Part of a small language model's weights: width 128.
Each number is 128 + 24 x the weight over its row's rms, rounded and kept within 0 to 255. Layers, rows and columns count from 0. The size above them is the row's rms in percent of the matrix's.

# layer 18 attention value, 128x128, rms 0.138, rows 36-63, columns 64-127
size [ 85  87  88  89  87  76  88  92  95  95  83  84  85  96  79  88  79  89  93 100  89 100  82  87  80  86  84  89]
[[128 153  96  99  99 135 124 118 109 124 191 101 130 100 129 102 161  91 118 115 121 104  99 103 110 105 147 120 136 158 157 118 159 157 130 131  94 139 103 136  97 138 153 111  95 135 139 129 154 129 128 108 104 150 131 131 116 149 124 191 159 112 114  79]
 [ 75 111  97 163 131 112 143 128 147 122 106 117 116 164 143 131 140 121 132 150  92 106 175 123 104 113 166 130 162 113 124 117 139  97 119 151 120 147 117  87 143 165 123 184 150 104 134 135 157  65 112 129 176 134 113 152 157 122 159 123 127 113 116 113]
 [ 96 153  89 127 127  96 119 184 134  97 129  99 157 115 115 118 174  88 101 155 118 152 134  99 148 107 132 136 138 120  50 160 133 102 137 144 150 148  86 128 177 134 144 114 134 140 125 131 123 135 133 102 150 117 119 178 144 173 148 129 113 120  89  97]
 [149 106 152 125 103  98 164 113 165 116 122 122 133 113 125 113 109 145 115 118 157 169  84  87 151  87 147 134  99 131 118 142 146 153 135 150 141 100 166 160 152 120 161 140 145 101 138 106 138 112 145 143  77  98 149  99 150 133 147 108 133 157 133 151]
 [107 123 123 131 144 119  94 126 125  80 137 160 137 144 137 129 117 183  80 152 122 126 136 127 134 126 184 108 126 112 133  58 134 182 164 115 118 126 156 124 138  67 128 121 155 155 124 141 121  91 120 104 119 131 119 158 133 128 130 138 121 135 100 110]
 [100 134 149  90 135 164 130 100 116 132 125 137 139 162 138 112 108 129 138 126 139 118 163 144 143 102 128 206 110 147 100 124 136 147 124 114 129 137 150 152 119 150 116 126 177 127 151 100 130 141 127 120 178 110 135 109 116 141 119  99 112 125 129 127]
 [137 141 117 154 123 118  79 108 129  93 136  99 123 116 139 181 114 131 152 102 118 124 172 128 100  95 149 111 154 165 100 138 129 170 177 147 145 119  84 140 126 112 115 131 139 177 117 105 136 123  96 136  94 128 107 120  98 139 134 156 140 167 133 165]
 [122 157  81 102 101 115 150 125 150 171 132 137 129 109 133 147 145 137 103 112 165 129 129 100 179  98 100 107 132  96 108 145  83 116 132 123 128 153 115 128 142 150 156  76 150 112 110 118 131  90 111 125 127 130 102 137 148 108 126 145 119 127 116 160]
 [131  98 147 119 153 122 151 108 102 121 190 109 112 135 113  97 128  91 126 143 130 135 139 134 118 156 123 135 115 112 171 125 126 184  86 125  96 135 106 107 124 154 140 111 128 110 140 140 121 162 125  99 127 136 133 162 120 140  83 138 102 136 155 163]
 [103  75 135 153  98 146  89 187 111 118 131 150  88 120 152  52 176 111 152 134 114 148 135 155  94 166 112 111 120 138 102 125 105 103 129 165 161  96 111 147 147  72 130 117 111 132 139 132 133 148 111 180 141 119 149 153 151 142 162 128 153  97 110 121]
 [115 179 121 108 113 130 125 125 124 100 149 143 139 120 140 136 115 128 180 146  81 137 114 162  72 117 118 106  89 135 155 157 130 139 130 127 112 172 136 145  72 135 134 154 111  91 162 161 118 109 101 103 116 117 164 123 131 140 145 103  87 125  92  63]
 [129 160 167 115 130 136 152 130 138 108  98 135 110 131 127  97 102 139 155 137  99 145 148 147 143 156 149 168 154 126 145 141 120 124 110  94 120 135  96 134 131  88 118 132 131 150 142 108 125 157 120 162  74 152 145 165 118  65  88 132 140 121 144 109]
 [155 121 101 112 100 129 116 121 128 121 146 142 161 119 151  94 115  85 133 127 139 137 125 149 138 122 161 108 150  87  80  93  97 110 115 154 117 148  86 157 155 150 147 117 112 112 151 115 129 136 151 109 110 117 130 141 105 153 126 130 133 122 107 103]
 [ 74 129 131  94 131 107 184 132 134 142 120 119 109 154 134 142 120 138 127 138 120 121 131 106 113 199 157  79 151 163 122 154 122 123 193 142 117 141 107 113 105 126 119 165 105 128  88 141 138  86 139 123 145  98 153 104 122 144 130 117 125 168 148 115]
 [113 139 135 119 132 127 159 103 104 154 132 144 138 132  87 165 120 134 165 136 132 170 132 112 112 105 119 118 143 143 154  83 105 137 133 140 116 104 124 158 159 107 111  96  98 120 176 144 106 155 141 126 100 150 128 154 104 104 111 139 110 156 135 160]
 [119  93 140 133 103 131  90 126 148 134 146  96  82 114 131 130 110 100 183 148 105 114 153 121 141 187 129 164  96 141 138 171 151 144  96 111 116 144 109 120 129 130 125 129 134 131 108 103 154 130 123 120  99 135 175 111  85 146 121 127  72 130  84 153]
 [148 142 161 108 111 151 123 126 135 121 145 183 175 138 154 197 118 124 142 126 140 125 151 102 126 127 119 136 102 114 127 114 146 140 160  82 145 163  86 120 119 102 152 157  99 115 172 129 142 116 124 179 116  83 141  82 135 135 148 150 123  63 120 107]
 [123 118 127 129 113  71 137 119 114  77 139 144 131 136 117 142  90 190 117 141 115 126  89 111 160  88 167 106 133 157 163 128 160 109 131 127  83 141 129 144  98 151 131 183 106 146 116 130 116 140 113 135 119 165 162 185  98 134 155 140 131  95 143 102]
 [141 147 108 107 162 137 117 124 177 146 159 116 125  86 148 129 110 133 104 119  92 121 131 130 181 132 133 141 151 181 131 133 117 132 128 147 113 154 148 109  94  99 105 140 132 129 131 124 122 170 102 115 128 152 137 101 113  87 156 178 124 189 146 151]
 [164  77 149 156 123  85 141 105 121 127 142 151 128 158  80 125 167 104 210 139 125 142 147  89 121 133 149 168 151 165 109 109 137 107 164 146 124 153  95 129 113 127 125 103 133 154 128 106 185 174 149 124 120 138 124 118 109 120 140 122 127 137 117 150]
 [145 104  72 149 103 141 128 105 153 140 169 147 166 140 122 122 132 171 130 125  99 117 163  92 127  78 156 126  87 141 151 117 112 110 119 152 124 120 126 122 123 116 184 129 160  96 110 125 164 132 113 130 131 172  86 123 122 131 111 147 126 116  82 139]
 [108 160  89 136 104 131 153 150 171 113 115 140 110 110 171 124 151 136 124  75  84  93 122 151 164 114 127 112 157 131 149 114 108 141 136 143  87 152  90 152  90 174  80 117 129 115 126 103 145 146 161 135  82 116 117 126 155 135 135 143 114 124 139 109]
 [168 150 142 122 152  92 130 147  83 126 146 117 193 118 142 134 136 114 136 154  64 137 142 121 143 135 116 141 126 107 151 141  76 107 136 113  88 112 145 139 115 121 133 129 129  99  88 106 112  97 128 152 110  97 132 111 128 123  92 144 172 104 129  99]
 [143  98 151 131 132 170 159 152 118 113 112 132 128 131  94 135 143 132 139 136 135 124 158 157 160 147 113 140 137 116 146  88 123 130 132 104 109 162 128 138 143 172 132 138 109 161 126  98 142 107 107 126  89 119 121 137 107 115 128 160 153 104 128  91]
 [153  94 125 143 173 122 122  93 108 104 114 175 115 142 128 135 137 118 144 149 125  97 100  70 155 156 127 135 141 157 119 130 107 110 127 120 163 134 105 108 116 121 129 107 134 146 127  96 119 133 149 119 145 125 118 118 118 126 112 111 116 168 120  74]
 [136 137 123 144 123 124 123 113 179 136 132 122 118 128 128 132 118 126 153 138 124 160 147 123 111 120 154 189 148 125 142 150 108 121 103 140 120 141 107 106 169 113  87 144 162 134 121 161 147 114  85  88 118  79 176 158 125 132 140 101 117 104 111  83]
 [ 99 145 120  93 160 113 112 141 100 131 159 171 126 134 151  72 143 135 128 159 115 114 128 164 164 138 143 152 101 138 155 157 135 120  70  79 131 140 168 168 160 136 137 133 117 132 127 157 140  91 108 155 149 153 122 155 119 103 122 129 149  91 131 119]
 [123 194 133 148 155 188 127 123  96 129  87 125 141 156 114 179 119 161 100  94 132  91 138 145 123 138  84 139  98 115 127 148 108 124 109 106 109 132 117 108 116  98 108 139 126 104 101  99  99 127 128 109 130 105 142 142 126 128 144 135 151 146 142 103]]
# layer 18 attention output (transposed), 128x128, rms 0.112, rows 36-63, columns 64-127
size [ 78  85  88  87  90  74  87  96  95  91  87  86  83  99  83  81  82  88  88  98  92  96  82  87  76  85  93  93]
[[128 127 144 128 147 184 130 165 128 142 181 107 102 123 131 150 131 123 114 147 141 174 131 120 140  97 148 141 134 115 124 150 117  89 100 127 105 129 175 121 142 140 117  74 117 120 117 132 139 108 100 159 124 132 163 132 114 169 118 121 105 119 112 141]
 [102 193 125 135 116 115  99  66 106 183 144 119 104  94 123 117  67 119 103 156 136 157 137 173 154 114 137  90 147 159 108 110  92 128 131 118 118  98 105 159 152 120 140 162 177 118 119 146 144 156 119 127 101 151 147 131 156 125  78 104 115 151 129 106]
 [ 80 102 101 103 151  92 148 128 100 150 158 142 105 135 122 146 125 104 103 154 148  80  77 145 128 162 151 145 151 134 195 140 146 167 141 110 117 108 137 132 140 161 104 139 174 113 159  90 153 119 123 133 148 117 117 134 144 131 129 134 134 124 138 130]
 [161  56 126 135 162 113 137 144 148 132 123 145 119 128 114 151 104  91 130 145  83 111 131 176  89 112 114 149 138 110 140 168 129 138 115 148 128 110 132 143 128 122 148 100 116 149 124 128 120 116 152 131 165 155 112 153 160 133 112 143  92 126  78  90]
 [124 177 105  96 132 110 150 127 118 111 120 171 138  99 130 156 136 133 128 137 149 177 162 131 109 110 108  84 113 131 166 131 169  87 150 144 105 107 129 126 149 154 106  88 138  97 137 103  96 157 127 133 127  91 149 141 129  87  90 137 100 143 120 114]
 [ 69 155 106 142 121  53 123 140  99 117 134 146 177  84 125 115 141 162 136 132 148  89 149 117 161 204 129 135 140 109 136 155 108 127 135 134 171 108 115 105 101  94 120  98 128  96 112 153 143 138 146 144 139 111 113 140 148 136 178 152 114 109 136 131]
 [131 131 132 150 138 177 125 103 167 139 140 130 107 125  90 177 128 137  97 110 147 153 128 137 115 128 174 104 145 107 126 118 126 142 189 132 126 115 165 135 139 140 101 106 103 113 121  69 166 188 143  63 118 122 101 148 120 141  99 145  96 123 145 165]
 [122 177 138 103 150 171 107 145 102  94 136 117 147 108 122 137  89 163 132 156 121 130  73 136 108 155 124 134 125 146 151 114 137 108  99 158  81 185 121 111 140 115 101 160 104 177 125  99 126 157 105 124 140 163 130 151 136 134 115 156 150 100  90 102]
 [150  50  70 153 165 112 140 130 157 146 110 130 125  79 149 146 127 119 153 134 115 141 118 116 159 106 147 133 153 155 115 147  93 123 116 135 155 110 163 161 127 153 137 134  66 114 121 137 133 117 159 179 128 142 113 139 123 167 159 105 101 138 146 103]
 [ 86  87 115 168 140 102 167  98 102 144 105 120 113 148 156 139  90 129 121 126 145  84  87  95 117 151 150  99 106 138 109 133 112 146 109 135 126 121 127 101 123 130 121 126 158 120  96 166  95 154 152 128 123 104 151 152 134 121 137 119 133 147 123 132]
 [158 180 140 127 125 146  99 162 108 157 122 151 141 134 129 110  77  90 108 112 137 124 129  96 131 130 129 110 133 108 119 139 144 100 126 106 136 162 130 110 101  77 170  93 103 126 127 141 121 127  95 126 180 138 169 103  88 119 137  92 126 148 160 154]
 [162  40 142 111  97  99 152  78 163 154 152 133 120 142 122 116 173  93 142 125 128  88 143 130 132 145 106 127 109 125 133 116 168 160 122  88 142 117  97 162 153 120  72  83 139 115 140 143 109 108 120 133 113 136 157  97 136 173 124 125 143 116 147 147]
 [139 154 164 133 148  75 152 166 118 132 158 155 131 129  96 150 134 134 129 114 107 156 143 144 121 129  98 134 120 155 137 115 157 167  94 143 113 134 102 109  76 124 122 107 136 145 101 145  79  95 122 140 121 162 176  97 127  99 180 152 169  95 122 159]
 [ 78 135 135 141 164 130 120 103  91 110 138 121 140 112 122 143 120 113  98 127 122 114 172 159 113 153 120 200 148 159 127  98 155 134 102  99 123 111 157 201 152 117 147 170  85 131 145  99 151 105 112 121 127  92 117  93 139 111 130 131 111 126 169 160]
 [160 126 143 125 160 132  92 101 154 136 113 146 155 124 148  96 145 114 114 135 131 102 104 116 131 117 144 110  97 131 126 104 148 101 107 145 157 158 183 105 124  98 110 117 113 117 168  90 121 156 107 137 118 142  90 144  96 145 177 165 143 119 127 113]
 [140 133 184 138  99 137 167 104 116 160 114 123  96 122 129 135 138 114 124 115 124 109 159 107 144 128 121 201 167 113 154 156  74 121 162 157 144 145 127 155 104 129 126 145 136 137 117 127 130 135 142 141 138 111 134 146 107 163 137  94 166 100 141 100]
 [127 139 138 183 136 163 118 130 129 116 110 165 154 161  88  80 120 141 119 131 129 105 169 147 171 168 119  82 105 104 146 173 135 114  89 147 102 151 121 126  96 145 137 111 113 142 101 137 146 104 137 143  97 143 150 145 127 144 113  94 108 141  84 124]
 [132 129 140 105  98  77 126 134  91 137 118 137 103 155  86 101 102 114 107 128 137 128 137 165  93 138 119 141  94 101 138 136 144 120 122 133 140 102 126  97 142 123 159 133 109 100 158 136 107 119  98 107  79 174 121 128 139 178  84 114 158 110 134 179]
 [163 179 132  81 158 107 126 119  92 124 152  70 117 129  89 156 138 115 119 155 139 152 170 142 126 131 146 119 103  91 139 158 176 120 157 102 117 130 146 132 145 127 116 140 128 113 140  87 140 120 183 101 145  98 102 109 135 120 134 148 156 105 125 145]
 [173  85 147 165 165 118 163 129 111 108 123  87 102 128  69  87 110  99 109 180 136 153 154 143  90  87 119  99 138 120 141 136 124 173 126 155 152 114 167 139 104 151 112 120 140 124 145 115 108 146 189 159 101 129  97 110 122 148 148 130 129 132 170 136]
 [157 160  92 136 113 140 136 127 123 171 108  89  91  48  80 113 117  62 124 120 146 135 112 148 130 111 142  92 142 152 141 120 145 156 127 163 154 135 149 102 126 143 104 174 145 138 123 155 133 163 126 127 166 102 130 138 139 123  94 155 124 110 123 167]
 [116 107 168 132 142 144 103 107 103 131 141  50 123 107 103 140 148 149  90 187 136 163 138 128  86 167 127 107 107 116 125 117 119 127 146 105 128 141  95 136 117 112  68 101 101 163 167 104 111 139 127 107 115 175 167 112 151 170 123 122 118 151 132 151]
 [138  82 118 159 131 142 127 151 140 141 122  99 126 131 105 151 136 112 110 138 173 119 113 111 119 140 152  99 145 155 171 176 159 154 118  97 136 178 104 117 100 135 149 101 116 126 126 140 155 112  91 162 108 114  95  88 152 181  99 100 120 117 160 165]
 [118 137 106 173 106 162 138  98 134 105 138 129  86 137 113 146 104 106 171 157 119 156 140 136 148 141 121 127 149 162 112 152 165 131 102  92 142 144 199 171 121  91  99 112 116 105 129 104  67 113 123 158  96 187 137 107 141 118 101 146 129 151 105 124]
 [128  99  83 137 133 116 175 151 104 103 133 174 125 117 147 110 118 139 104 117 163 113 134 163  91 121 110 103 114  88 117 120 125 133  91 156 125 111 123 134 118 121 158 130 137 121  89 125  81 169 103 109 144 107 146 117 142 106 136 116 126 101 126 143]
 [106 116 119 147  89 105 144 149 108 165 121 135 169 132 145 148 115  98 138 124 162  91 150 170 137 135 121 149 139 159 149 126 105 100 132 162 131  68 150 109 111 101 154 127 116  99 131 104 161 109 172 171 167 148 135 126 119 136 158 115 126 132 104 142]
 [134  91 136 143 126 154 115 137  67 109 138 135  99 102 119 111 188 132 122 108 166 120 126 112 168 141 122  96 122 148 117 110 120 113 134 116 122 147 102  91 123 119 145 111 124  82 145 147  99 103 139 154  88 145 167 101 181 173  93 141 154 135 139 107]
 [ 97 137  83 106 124 173 143 152 148  95 136 111 125 130 147 137 128 150 153 119 122  80 111 112 116 116 115 117 131  86 147 174 111 108 116 137 157 159 114 169 117 143 109 129 126 133 114 116 168  99 134 104 115 149 112 101 121 162 146 147 131 133 130 151]]
# layer 18 attention query, 128x128, rms 0.123, rows 64-88, columns 64-127
size [103 108 102  99 110  99 106 107  96  98 102 106 105 104 106 105 108 104 110 100 103 104  97 103  94]
[[ 98 129  99 106 181 136 181 136  87 136 157 120 151 116 151 143 163 124  82 138 121 149 152 143 109  99 117 103 173 140 101 125 117 137 160 106 134 129 155 132 144 110 182  64 121 117 112 115 117 118 162 115 136 107 128 120 136 104 165  91  62  97 153 108]
 [113 151 174 127 147 123 136 109 143 159 157 148  87 147 129 163 108 112 148 143 125 122 116 128 118 122  92 161 137 118 151 141 140 139  90  77 110 131 107 143 117 125 141  99 131 133 110 151 116 131 147 116 129 140 150 105 107 182 134 148 105 102 116 110]
 [157 109 110  95 135 102 148 133 129 142 147 131 131 134 117 180  98 118 108 113 134 158 136 208  94 145 147 136 109 114 139 107 150 141 117 177 113  98 141 156 153 103 111 157 161 125 118  92 143 101 141  93 159 110 116 132  91 154 103  96 130 118 141 110]
 [166 111 145 135 112 165  87 116 133 217 162 113 150 122 132 141 129  83 109 125 144 100 134 117 148 146 127  74 143 165 137 163 115 124 132 161 141 109 150 112  98 144 147  71 104 140 122 110 118 104 132 124 146 119 119 137 135 123 140 155 110 142 127  99]
 [ 90 114 145 125 159 152 118 120 117 174 165 121 113 125 121 120 120  70 118 146 110 144 147  77 112 157 117 123 118 142 117 140 138 128 119 127 118 148 104 186 129 104 113 151 117 119 145 131 143 151 134  86 155  85 143 130 156 150 119 105 135 145 143  58]
 [145  96 134 151 142 121 145 151 129 115 152 112 151 159 112 109 127 100 138 137 130 135 110 120 129 158 183 146 107 118 139 140  99 147 134 159 116  99 118 106 126 125 116 110 146  67 127 188  96 159 123 123 130 111 112 122 138 125 111 118 141 123 123 135]
 [ 79  89 157 137 155 119 115 137 137 111 133 144 138 173 133 116 110 127 164 128 123 111 136 131 127 113 155  88 128 145 149 147 181 131 124 120 144 136 136  96 135 118 123 152 126 168 147 127 122 107 150  90  52 135 131 157 118 125 107 124 124 162 116 122]
 [144 124 131 144 113 133 110 137  94 134 116 129 149 133  74  97 145 150 144 115 115 114 114 179 140 143 143  99 145 130 133 152 132 115 110 116 135 138 161 162 113  84 180 132  96 143 159 130 151 133 112 145 122 163 109 140  98 124  67 139 138 115 119 107]
 [ 94 121 142 141 122 181 170 166 135 142 170 147 122 133 100 163 151 148 131 110 140 131 106 130 105 173 139 131 133 135  78 103 125 122 156 137 108 148  90 134 133 133 203 136  90 137 138 123 151 140 153 119 104 122 121 102 114 139 149 144 128 166  90 104]
 [114 136 113 134 132  83 117  91 128 142 151 105 143 120 146 131 117 141 170 172  95 103 113 152 142 156  98 122 146 147 162 128 138 142 123 151  94 133 170 151 120 125 128 155  90  83  71 118 118 165 129 133 123 103 154 145 146  83  93 129 137 116 112 140]
 [143 104  86  91 117 105 112 180 131 145 128 130  95 100 104 123  92 109 135 163 133 130  71 148 126 105  95 120 166 152 151 137 112 140 138 155 109 169  91 127 125 135 127 116 104 123 184 132 106 123  95 117 135 134 159 138  92 147 141 121 120 146 156 124]
 [ 76 140 138 163 101 125 141 141 149 149 148  89 134 100 132 134 119 142 155 126 146 118  89 120 100 137  73 180 127 137 119 129 112 134 132 123 133 175 120 109 128 107 119 162 106  88 127 113 121 168  97 125 117 146 104 136 136 162 139 101 142 200  78 125]
 [177 101 112  90 123 190 134 164 159 129 153  94 169 100 126 156 123 132 123 130 168 137 121  92  99 106 107 116 108 123 131 107 148 129 116 158 142 165 141 122 150 179 119 138 152 123  99 128  80 168 147 131 113 140 148 111 123  96 122 105 168 110 107  79]
 [111 131 134 117 142  90 137 121 129 126 115 145 161 149 138 138  97 112 139 144 143 117 140 138 129 140 102 147  96 151 135 146 114 108 103 131 135 106 168  95 116 149 128 168 115 106 112 132 105 106  92 126 143 167 165 119 106 117 144 140 119  88 135 171]
 [136  82 100 136 110 140 134 152  95  94 153 114 114 112 108 163 138 117 117 130 155 105 127 127  94 128 149 146 144 139 180 153  70 166 118 119 115 163  93 127 154 109 136 158 141 145 155  83  91 151 112 138 120 141 114 106 141  97 141 153 123 105 120 133]
 [134 172 159  94  97 134 147 156 152  83 147 139  96 118 162 145 102 130 123 118 138 124 150 123 105  96 161 178 102 150 150 137 161 129 135 111  88 150 131  85 111 151 107 119 132 116 120 115 105 114 121  96 125 145 157 160 169 109 125 126 143 209 133 123]
 [128  96 150 147 167  69 122 134 129 158 111 111 118 126 126 159 160 138 154 152 128 121 106 151 103 111 125 139 157 133 125 153 124 174 107 147 134 156  73 110  98 125 122 124 124 116 136  79 115  89 149 149 129 153 101 145 146 133 132 101 161 105 104 115]
 [133 189  90 146 127  97 103  61 106 108 145 120 142 139 130 170 130  84 123 126 180 122 115  99 129 152 152 115 113 163 156 154 150  92 119 124 124 168 156 162 121  84 145 164 136 135 127 122  97 126 144 103 145 119 138 152 161 129 119 113 131 114 141 119]
 [142 127 109 139 128 119 139 110  87 130 119 173 108 145 124 149 114 114 124 155 110 160 105 119 114 116  67 131 130 114 132 152 114 146 110 136 160 176 106 112 127 144 115 146 120 129 124 128 202 128 140 136 109 100 125 136 109  69 140 112 162 133 135 113]
 [148 139 122 145 133 140 135 159 110 129 168 119 159 112 155  99 145 155 130 104  86 125 118 114 115  93  95 135 123 177 105 131 151 115 106 125 118 164  99 136  99 108 148 133 166 130 125 125 135 138 119 125 119 149  85 129 135 140 117 109 115 112 111 169]
 [138 145 126 103 164 151 116 112 108 131 135 131 129  98 139 120  94 137 120 129 140 152 150 151 147 110  98 130 157  97 162 111 117 163 113 137 127 172 183 123 115 138 126 148 134 124 147 145 116 142 150 120 125 145 113 124 137  66 152 156 158 134 119 175]
 [128 165 133 103  79 130 140 169 121 145 134 146 170 125 129 154 121 136 122 107 163 140 162  91 104 141 134  92 117 102 149  92  95  85  87 111 146 138 152 156 160 112 142 138 129 154 122 120  80  86 127 126 127 101 143 158 130  96 106 138 135 104 125 122]
 [105 117 139 138 124 130 108 158 114 147  97 191 108 109 132 136 141 119 122  96 178 150 159 105 133 106  86 171 124 150 171 159 125 135 127 149 127 115 116 119 143 123 112 119  78 107 125 150 128 113 124 142 164 127 106 126  96 148 137 148 105 134 154 109]
 [135 131 112 113 120 132 103 172 112 116 174 100  97 145 125 101  90 107 133 117 114 114 117 136  76 110 135 144 153  93 198 103 166 120 157 133 114 134 145 122 113  82 119 111  92 126 137 158 110 121 120  93 174 119  66 114 132 150 110 104 130 127 102 143]
 [140 143 134 155 144 131 139 162  86 108  88 130 121 136 130 127 129  79 113 116 100 152 106  91 166 131 105  69 140 115 124 133 183 130 140 117 113 170 138 137 127 180 147 144 123 112 119 105  92 131 110  91  89 149 126 119 131  85 165 157 118 123 110 135]]
# layer 18 attention key, 128x128, rms 0.125, rows 64-87, columns 64-127
size [107 112 100 106 111  99 101 105  96  98 102 103 104 105 108 111 113 100 111 100  98 100  99 102]
[[115 145 144 113 126 135 146 121 153 107 172 149 140 148 162 129 174 115  79 137 142 112 160 129 118 114 163  72 142 132 102 100 147 100 151 103 126 124 136 113 164 136  86 116 182 153 125 153  64 111 131  92 147  97 177 103 133 109 127 111 143 123  98 114]
 [137 166 157 134 145 132 146  79 131  92 112  95 109 144 134 106 106  90 140 139  73 145 131  91 131 138  60 127 110 151 132 155 130  83 120  99 126 122 127 125 147 175 134 150 130 102 126 135 144 110  98 138 131 137 137 124 160 178 118  87 156 115 113 101]
 [153 113 139  91 104 128 136 117 101 138 148  95 113 179 134 183 123 134 160 151 104 115 145 161 149 159 134  82  79 125 106 165 117 144 126 153 105 146 135 119 118 139 122  75 146 120 127 114 148 131 108  88 167  73 106 140 119 113 113 113 106 133 122 156]
 [113 107 153 173 111 128 113 137 114 124 161 125  88 158 103 145 110 117 119 120 149 121  96 127 160 122 155  93 123 130 161 124 127 130 120 118 159 167 101 124 145 123  92 120 115 161  95 118 170  95 167 152 134  98 157 120 118 148 140 133  96  88 164  85]
 [149 115 133 127 165 138 121 124 117 131 163 145 128 136 148  92 131 111 115 170 133 133 131  98 131 143 108 119 109 122 135 132  68 143 165 129 141 124 158 168  95 135  98 109 112 150 151 135 151 126 163 128 118 121 105 138 106 133  91 131 123 163 154 104]
 [109 139 130 130 112 120 125  79 147 153 159 150  97 127 100 105 131 118 123 132 141 126 133 101 154 114 113 131 145 130 154 165 129 166 113 137 146 105 112 148 147 103 145 143 125 105 147 114 113 129 169  92 113 135 128 136 145 119  58 131 147 119 108 162]
 [123  81 157 109 134 147 147 183 133 160  87 120 128 106  94 116 130 154 119 138  89  89 129 133 200  94 145 175 145 146 111 161 100 110 121  98 124  99 115 125 115 113 131 150 152 110  88 122 186 153 125 141  97 160 135 124 161 125 115 116 110 143 136 139]
 [159 127 157 111 138  78 114 135 126 115 134 129  88 126 102 112 112 164  98 125 125 146 101 177  96 113 152 131 159 100 105 169 162  91 131 152 118 169 164  69 109 109 161 169 127 107 123 138 136 132 157 135 115 163 125  88 159 119 115  96 107 138 100 137]
 [150 105 117 131 107 138 135 104 137 100 157 132 117 130 107 104 129 102 142 165  94 152 110 171 159 132 121 106 107 147 126  96  90 132 127 116  86  89 149 144 148 141 123 174 141 166  84 132 138 137 134 120 131 129 152  67 129 134  97  93 119 177 135  95]
 [ 71 147 111 150 121 104 125 141 101 123 148  97 137 151 187 148 105 135 129 121 103  95 159 128 110 109 150  98 126 150 122 162 126 131 131 127 132  98 165 111 148 128 120 112 133 110 140 127 149 113 165  94  67 138 115 170 170 130 103 124 154 109  61 112]
 [123 124 132 133 123 123 130 172 131 132 140 125 113 106 162 127  88 126 120 116 158 157 102 177 133 105 134 128 150 142 129 153 116 156  60 146 164 148 117 135 115 102 192 127 137 102 152 151 108 118 108 142 116 143 109 132 104 157 130 124 113 166 130 121]
 [106 103 138 171 114 167 144 142 113 165 173  79 119  69 113 119 116 157 137 116 118 118  93 133 103 125 107 150 154 136 153 151 114 118  79 128 103 155 129 123 105 142 129 109 116 139 135 146  99 133 132 111 120 176 134 119 137 176 135 122 131 150 122 136]
 [120 173 133  78 125 157 149 129 161 126 125 122 161 139 185  98  97 179 133 138 137 117 118 108 109 129 145 115 130 125 173 131 141 141 123 182 135  93 151 127 152 179  79 124 131 124 133 109 107 172 124 128 129 137 148 121 127 118  70 118 130 127 125 117]
 [133 120 115  98 161 143 115 153 117  98 106 165 162 140 121 152 136 119 174  72 131  99 116 145  99 122 121 145 106 132 123 153 135  86  93 123 138 115 139  91 130  83  82 139 125 101 117 108 134 106 139  88 136 118 132 149 127 145 175 108 139 110 126 167]
 [107  82 136  94 121 141  90 138 105  91 123 135 131  62 149 101 152  90 113 133 136 172 121 136 125  90 126 119 129 102 130 127 126 186 119 106 116 155 126 118 147 131 114 156 112 146  92 125 152 144 163 134 118 110 120 135 152 106 174 159 132 156 154 149]
 [121 211 155 121 111 141 131 154 157 128 139 141 105 130 137 117 136 121 114 121  98 162 137 101 101 146 159 177  94 107 156 117  95 125 154 146 113 137 124 175  97 109  87 105 150 136 106 135 151 120 147 150 133 128 125 149 159 133 135 146 139 144 174 141]
 [149 149 116 155 150 128 134 139 113 153 149 129 143 151 125 168 112 151 145 141 105 163 137 128 114 125 119 109 150 135 140 138 119 130 114  99  99 142  99 130 107  97 132 129 120  96 138 128  87 158 116 120 123  81 153 138 169 133 154 130 189 176 130 102]
 [103 148 110 147 124 122 118 106  87 135  94 107 156 107 121 129 136 139  95 142 160 122 164 117 153 185 142 130 125 151 110 120 154 122 148 139 143 130 122 159 144 127 110 133 191  89 112  86 119 124 104 154 120 107 111 136 150 123 164 132  95 126 162 122]
 [140 120 182 130 135 106 153 108  97 143 143 131 179 113 143 103 130 103 114 103 139 136 160 130  72 124 111 106 144 152  81 145 151 133 119 152 123 174 110 125 121 117 115 108 105 150 115 128 156 132 106 118  97 147 127  84 150 130 110 132 150 146 142 162]
 [128 158 151  97 173 116 157 112 104  84 153 166 153 118 129  89 130 110 167  97 117 111 112 105 140  82 141 116 123 116 122 145 171 136 157 135 123 121  87 118 121 150  89 118 171  98 124 134 167 165 125 105 123 107  71 118 100 142 120 148 132 148 143 143]
 [145 109 137 105 141 120 141 114  95 146 174 103 121 149 152 194 100 123 128 124 185  98 116 147 132  94 119 110 131 133 151 123 126 151 176 128 145 137 128 110 108 132 114 132 147 114 101 126 124 119 121 167 133 137 144 145 125 108 120 110 188 113  89 132]
 [103 148 108  78 108 111 148 135 144 149 121 135 101  63 138 172 123 115 114 128 161 119 154  99 144 130 130 127 138 115 152 159 139 124 127 102 101 150 161 162 104 142 135 146  92 115 125 123 116 152 153 142 103 106 167 150 110 107 144 147 137  71 116 145]
 [127 113 142 125 149 148 125 112 158 119 105 115 164 139 166 101 121 148 136 108 149 143 128  97 169 138 134 122 134 131 144 138 127 104 131 124 144 154 186  65 118 137 157 125  95  86 102 187  80  81 131 117 131 128 124 155 114 161  82 166 101 139 129 148]
 [125 142 141  94  80  73 138 131 100 125 153 107  99 128 118 104  89 139 111 130 107 101 114 111 117 120 108 181 134 109 120 150 154 155 107 117 144 124 151 110 166 104 132 163 134 116 140 140 131 110 120  92 144  66 116 115 150 122 112 106 140 101 130 160]]